Part of a small language model's weights: 6305 steps.
Each number is 128 + 32 x the weight over its row's rms, rounded and kept within 0 to 255. Layers, rows and columns count from 0. The size above them is the row's rms in percent of the matrix's.

# layer 4 attention query, 192x192, rms 0.178, rows 22-28,54-60,85-91,117-123,149-155,181-187, columns 64-127
size [101 106  93 103 108 132 101 104  99  95 124  98  95 122  92 107 102 105  99 104 109  91 108 104 101  98 107 106 102  96 111 108 130  97  94  97 106  98  88  89 118 103]
[[143 159  80 116 104 119 158 139 125 152 161  95 139 107 115 140 121 103  97 123 145  81 191 142  60  72 101 202  86 127 127 133 106  71 100 143 165  79 113 147 155 137  98 122 143 127 133  75 174 173  77 114 123 177 143 153 160 125  73 123  58  83 153 156]
 [126 111 180  97 147 120 141 116 128 147 109 177 154 139 154 123 124 169 170 104 134 126 140 123 195 105 140  78 114 168  96 132 136 148 132 118 115 100 105 134 202 160 121 107 118 140  89 149 113 134  90 121  71 108 151 156 137 126 200 112 119 103 139 162]
 [111 101 117 154 127 117 120  96  73  67 102 136  81 181 116 153 139 147 167 146 110 139 119 112 114 124  93 153 158 102 137 181 137 110  94  91 123 122  95 116 190 189 169 105 105  69  88 132 152 138 133 165 133 132  73 179 122 105 136 222 102 158 131  95]
 [132 117 174 122 130  48 125 125 149 107 126 160 101 133 154 147 160 148 125  95 183 126 103 112 157  91 134 129 108 146 201 128 112 113  75 117 145 119 171 108  72 147 122  79 140 108 129 159 140 132  95  75 122 206 126 132 120 127 105 181 126 161 130 200]
 [119 153 170 127 120 147 109 179 139  94 108 183 162 147 165 120 140 155 117 105 115 128 126 124 147 162  91 120  88 149 172 158 155 123 122 121 127 152 130  59  98 149 167 179 117 126 148  78 149 147 140  95 141 178 118  84  80 128 129 162 143 194  60 150]
 [109 159 138 110 109 210 156 162 177 159 139 141 155 168  39 143 129 148 128 120 128 173 119 137 158 124 130 120 102 103 137 138 154 117 176 147  91 117 119 107 128  88 111 144 131 162 140 120 153 200 108 120 162 163 104 122 108 162 136  87 130 138 113  70]
 [ 66 154 146 157 118 100 134  99 138 127 118 133 117 149 119 126  96 146 146 118 154 114 123 114 123 103 182 120  70 103 149 141 126 149 161  82  83 129 127 126 131 104 172  81 110 113  97 124 158 117  84 153 147 192 138 133  80 177 153 116 152 147 144 118]
 [136 166 154 109  71 107 170 174 121 107  73 145 159 138  87 146  98 171 119 148 114 137 159 155 138 122 177 133 131  95 111 154 140  95  62 109 132 118 133 131 109 163  95 129 103 109 110 164 115 140 139  98  88 212  75 120  99 143  59 113 161  92 169 137]
 [117 135  85 159 139 105  80 169 176 169 173 114 103 111 141 126 131  87 104 111 150 167 109  70 160 139 140  62 116 152 128 116 171 111 143 108 101 144 132  88 144 101 127 166 131 204 162 144 183 101 163 148 155 101  99 154 166 118 158 114 166 107  85 113]
 [ 64 144 116 127 123 171 123 131 140 176 156 156 144 123  57 139 160 139 152 148 120  84 129 109 103 152 151 157 101  95  80  84 193  99 103 152 153 133 100 136 112 154 112 127 162 160 105 152 169  94  95 132 113 130 197  94 114 126 135 105 121 159 105 130]
 [129 141 148 166 179 110  37 110 148 136 133 171 125 130 199  97 134 128  95 160  98 152 104 162  89 125 139 124 133 168 139 124 103 112 112 125 155 188 147 138  79 142 146 132 179 138  96 200 102 128 150  59 154 114 138 133 125 108 104  79 144 140 144 136]
 [132  55 167 159 172 190  72 102 132 164 123  92  89 124 144  99 171 163 177 166 104 127 115 107  85 118 115 120 131 143 176 138 103  91 163 151 146 170  70 106  95 131 125 177 105 136 116 100  97 129 131 155 154 116  53  76  76 116 172 127  90 120 130 106]
 [141 133 126 111 138 127 130 172 141 155 114 135 109  56 135 154 151 126 145  80  86 135 168 136 121 112  65 108  84  96 179 148  87 110  87 200  96 139 142 147  78  72 113 108 145 124 106 132  89  94 103 180 157 125 175 108 132 109 135 108 130 168 151 139]
 [152 101 150 118 116 145 102 129 160 110 166 125  99 105 184 176 146 173  92 130  61 103 162 151 145 127 120 146  85  93 113 139  98 108 126  91 110 159 180 120  91 173 200 161 188 142 127 113 126 175 112 173 144 212  85 167 123 149 166 133 131 134  94 116]
 [120  87  89  80 174  73  84 125 116 194  73 156  87  96 107 102 130 102 131 117  86  83 136 119  76 100 136 130  99 153 136 106 119  99 127 175 100 149 165 151  85 103 119  70 109  59 105 100 124  65 135 123 128 149 166  58 101 110 168 116 147 103 167 165]
 [165 159 122 148 116 114 135 102 140 133 123 171 154 147 106 128 110 101 148 118 124 158  81 112 126 114 135 154 137 142 144  86  75  92 171 175 156 120 126 120 183 123 150 132 133  63 158 181 127 159 152 110 175  98 137 138  90 152  73  32  61 116  70 155]
 [117 146 138 109 100  60  99  73 108  67 151 132 169 163  80 161 118 161 143  84 125 156  95 107 203 134 123 134 179 153 104 121  94 117  99 110 120 129  50  73 182 168 134 111  83 101 145 132 158 179 161 117  80 133  80 172 142 154 131  99 139 104 129 134]
 [ 91  94 120 109 121  92 108 169  95  99 127  55 133 159  31 156 143 139 144 171 108 108  99 108 143 155 117 156 147 174  76  99 110 119 102 140 106 138  93 140 133 169 140 105  81 107  84 114 192 103 133 119  96 134 210  84 151  79  93  97 166 136  65  89]
 [143 127 118  84  74 104 105 134 111 159 160 123  98 162 129  82 113 147  87 142 147 166  63 115 134 106 184 182 127 143 161 136 123 108 119 178 131 107 129 133 120 112  93  36 129 118 209 111 107 112 141 117  72 131 151 219 145 130  78 101 191 143 156 128]
 [130 134 169 128  42  87 130 166 140  97 127 124 147 107 132 121  85 177 156 102 154 150 115 108  99 149 170 111 190 146 134 198 149 119 109 110 141 111 115 111 157 147 101 144 140 118 204 186 130 102  99 137 112 130  79 187 151 146 108 122 113 174 116 132]
 [155 136 132  68  99 189  82 161 167 108 159 170 155 138 139 133 107 146 177 138  98 107 128 105 112 140 163 133 109  95 112 110 160 106  90 130 139  92 137 102 142 118 127 170 158 104 139 158 164 121 173 122 135 167  81 167 155 162 112  81  53 126 106  78]
 [ 48 139 168  88  95  92 114  70 107 105 105 139 142 101 122 110 148 130 122 159 178 108 154 144 158 155  85  92 154 115 117 168 142 149 162 198 152 155 117 129 105 149 163  26  74 107 106 203 136  88 192 166 116 127 150  87 124 115 176 137 149 163 100 141]
 [153 160 160  62  95  88 150 165 193 163 130  74 124 168 150 137 106 172 171 106 130 180  99 157 130 158 122  86 114 116 144 159 153  78 156 113 143 100 126 109 125 116 156 191  97 128 154 109  89 142 142 143 148 109 100 161 170 154 101 175 166  95  99 167]
 [122 207  81 140 135 148 166 144 129 131 111 140 154 144 139  85 108 102 185  60 107 151 129 163 123 136 206 133  95 140 141  97 138 106 157  73 111 117 165 155 127  81 109 171 144 128 132 147 100 129  52 148  65 141  81 117 121 177 152  99 147 123 105 193]
 [116 131 138 100 107 134 136 101  98 164  99  92 173 117 113 106 200  92 143  99  95 100 142 139 117  98 184 109  84  81 159 143 153  94 117 161  90  83 106 108 135 173 105 100 137 165 143 137 130 134 113 134 137 206 179 126 133 156 118 167 144 188 116 113]
 [127 143 178 153 170  33  79  76  70 109 153 166 138 160 145  88 120 179 109 132 105  91 123 174 124 109 153 158 101 166 194 115  83 163 148 177 147 180 153 149  42 136 108  62 157 195 132 137 134 128 155 169 154  85 104  80 112 156 135 154 119 127 127 167]
 [112  94 130  82 141  89 168 170 162 118  95 182  96 141 142 146 163  91 128 110 127 120 131 104  96 137 144 104  69 116 118  97 108 130  93 120 157 164 120 161 184 127 117 143 138 166 127  75 137 122 103 126 160 212  75 142 120 181 140  77  73 143 165 117]
 [ 96 142 127 131 120 140  87 173 146 136 173  86 107 124 137  74 132 133 162 115 104 116 133 128 156 106 146  92 165 143 126 164 128  82 105  67 125 151 142  30 102  87 115 155 116 163 109 135 166 144 164 142 102 130  54 137  91 158 187  67 129 124 166 138]
 [129 114  85 162 129 125 149 162  32  81 131 143 166 127 123 118 147 132 107 127 137 114 165  58 137 143 116 161 140 143 127 162 173 124 143 141  83 146 131 141 144 191 162  82 113 150 159 116  59 135  87 141 132 121 107 103 161 114 116 159  75 121  79 174]
 [125  98 121  67 119 131 176 148 167 118 141 162 150 123 127 121 128  66 161 185 171 170 165 130  81 134 137  88 164  85 108 202 112  53  80 105 199 109 158 137 158 110  71 184 174 138 162  80  85 191 108  87 168 170 137 188 101 122 107 195 134 126 135 117]
 [117 154 157  73 189  78 140 135 154 123 159 108 153 150 128 112 119 132 151 118 161 144  89 131 186 120 136  93  87 151 143  96 150 153 117 164 131 129 175  71 154  57  74  93 119  89 120 131 190 133 130 100  86 128 152 156 110 154 118 158 192 124 146 155]
 [137 131 139 177  95 146  93 104  78  81  99 116 109  98 116 167 139 122 125 176  90 145 140  50  75 153  63 148 129 110  71 120 111 109 132 122 157 147 145 117 132 157 141  77  68 135  26  71 102  81 141 115 145  99 189 109 150  86 117 175 150 137  95 155]
 [142 136 120 153 165 124  41 171 135 102 132 154 143 153 133  75 159 173  81 148 100 171 133  79 114 173 104 131 144 131 145  89  99 145 121 140 184 153 177 134  89 103 147  90 151 118 117 130  85 140 182  85 192  64 147 115 182 119  91 125 124 115 108 216]
 [152 103 144 132 141 138 113 179 102 101 127 109 146 160 126 155 190 195 135  94  96 135 178 113 167 153  72  91 162 129 107 128 120 130 134 106 119 183  88 158 217 150 132 120  91 102 131  83  47  62 108  95 166 111  85 150 156 116 104 159 166 162  79  87]
 [143 139 113  91 144 164 104  97 118 109 133 143  68 149 117  94 146 149 123 144 142 178 153 162  91 146 131 124 104 177 142 166 128 139 131 169  92 148 183 137  62 124 121 149 142  96 134 114 132 104  95 115 135  97 112 165  81 150 112 124  83 105  92 143]
 [163 116 102 115 181 137 100 119 122  89 177  78 121 106 153 132 163  86 125 142 163 167 108 102 158 126 129 123  72 117  74 162 160 132 115 116  96 152 109 136  72 167 209 152 186 130 194  87 132 130 109 145  92 145  76 150 156 175  97 174  69 140 105 147]
 [131 177 149 167 105 152 146 138  99 142  89 150 115 171 116 155 110 130 124 149  83 101 173 182 126 110 162  85 158 100 102 111  68 163  63 115 110  89 138 121 123 126 103 128 130 140  57 136 152 129 114 147 144  93 153 105 128 173 155  88 152 167 108 160]
 [ 72 166 181 114 138  65 145 105 167 107  72 122 106 125 112 154 158 120  80 116  98  88 130 116 171  75  97 113 214  65  78 129  99 138 130 134 138  94 148 125 164 103  76  98 120 151  70 180  98  77 136 117 139 121 168 108 110 143 178 114 175 132 115 132]
 [125 179 164 118  95 109 131  89 132 109  79 101 132 124 158 156 104  88 172 156 123  84 150  90  98  87 143 175 109 128  66 127 124 130  97 165 140 166 179 101 171 191  89  95 106 172 136 124 163 131 127 130 132 124  68 235  99 185 148 162 106 112 179 118]
 [140 199 121  91 167 114 160 154 142  89 153 108 119 154 171  93 106 131 150  79 166 125 128 142  97 111 160 162 112 136 137 121 117  95 101 166  99 118 207 107 113  75  39 114 127 127 132 146 116 202 164 126 106  92  54 154 173  69  53 123  70 112 195 178]
 [124 134 108 112 189 144 147 103 110 124 159 196 112  99  74  85 140 151 158 158 167 160 115 145  99 161 136 117 113 133 111 174 165 113 142  87 186 147  98 150 104  59 155 187 159 127  74 131 146  91  78 138  76 210 127 124 127 184  65 112 142 126  80 122]
 [129 177 175 129 124 152  76 106 194 133 114 152 204 104 121  79 165 108 121  95 151 113 153 173 134 132 138 171 121 133 155 156 188 140 164 137 144  81 113  83 136 110  91 102 142 133 143 166 198 156 111  84 160 183 124 122  62 155  94 103 183 153  99 141]]
# layer 4 attention key, 32x192, rms 0.138, rows 21-27, columns 64-127
size [ 79  97  95 106 121 110 105]
[[123 136 108 105  88  58  88 125 129 114 153 115 113 150  99  93 164 118 199 125 139 123 134 122 171  98 134  99 161 126 176 106 166 160 154  77 106 132 138 146  67 116 128 141 120 162 162 100 169 156 129  82 142 112 154 106 119 125  54 130 204 157 126 148]
 [135 161 155 137 136 144 155 118  95  99 144 160 175 130 125 147 141 108 115 121 131 131 156 197 191 132  95  71 165 150  74 112  87 107 110  80  89 143 143 112 156 130 193 158 124 163  95 156 122 104  71 101 143 161 100 153 101 183 124 149 124  94 173 105]
 [136 121  62 146 139 140 106 177 119 129 116  57  68 144 163 166  71 107 150 117  93 133 156 177  87 124 137 144 133 177 167 110 153 138 180 145 169  73 149  81 120 121 143 126 157 118 133 107 149 164 115 127 133 149 158 146  92 137 127 109  60 184   6  89]
 [170  73 124 129 108  98 140 164  88 167 118 116 101 195  90 154  40 127 100 144  63 159 144 180  72 155 121 100 131 128 109 135 167 156  99 107 130 136 180 134  95 134 120 117 116 149 144 130 103 108 156 168  46  49  86 121 122 112 176 147 131  88 128 163]
 [132 159 151 159 147 188 132 115 126  94  70 138 116 129 137 136 219 206 135 120 138 120  75 143 115 100  97 150 167 138 200 109  81 115 110 140 148 148  57 112 117 131 136 142 179 134  98 122  52 146  63 139 125 223 122  98 111 108 144 126  89 141 154  96]
 [154 106 129 186  99 165 167 158 114 137 155  54 141  99 102  65 116 130 129 120 125  29 106 113 149 116 138  41 154 162 121  93  88  98  97  89 103 121 145 158 156 163 124 189 118 178 184 126 205 183 119 132 153 159 170  69 138 125 131 114  86 100 167 103]
 [126 166 149 159 112 135  80 173 143 100 128  59 122 111 141 139 165 128 133 104 116 139 154 108 120 142 173 147 129 134 185  87 118 125 172 125 141 136 134 164 139 156 140 152 161 155  73  55 133 179 155 123 153 112 172 117 134 102  98 126 100 111  87 115]]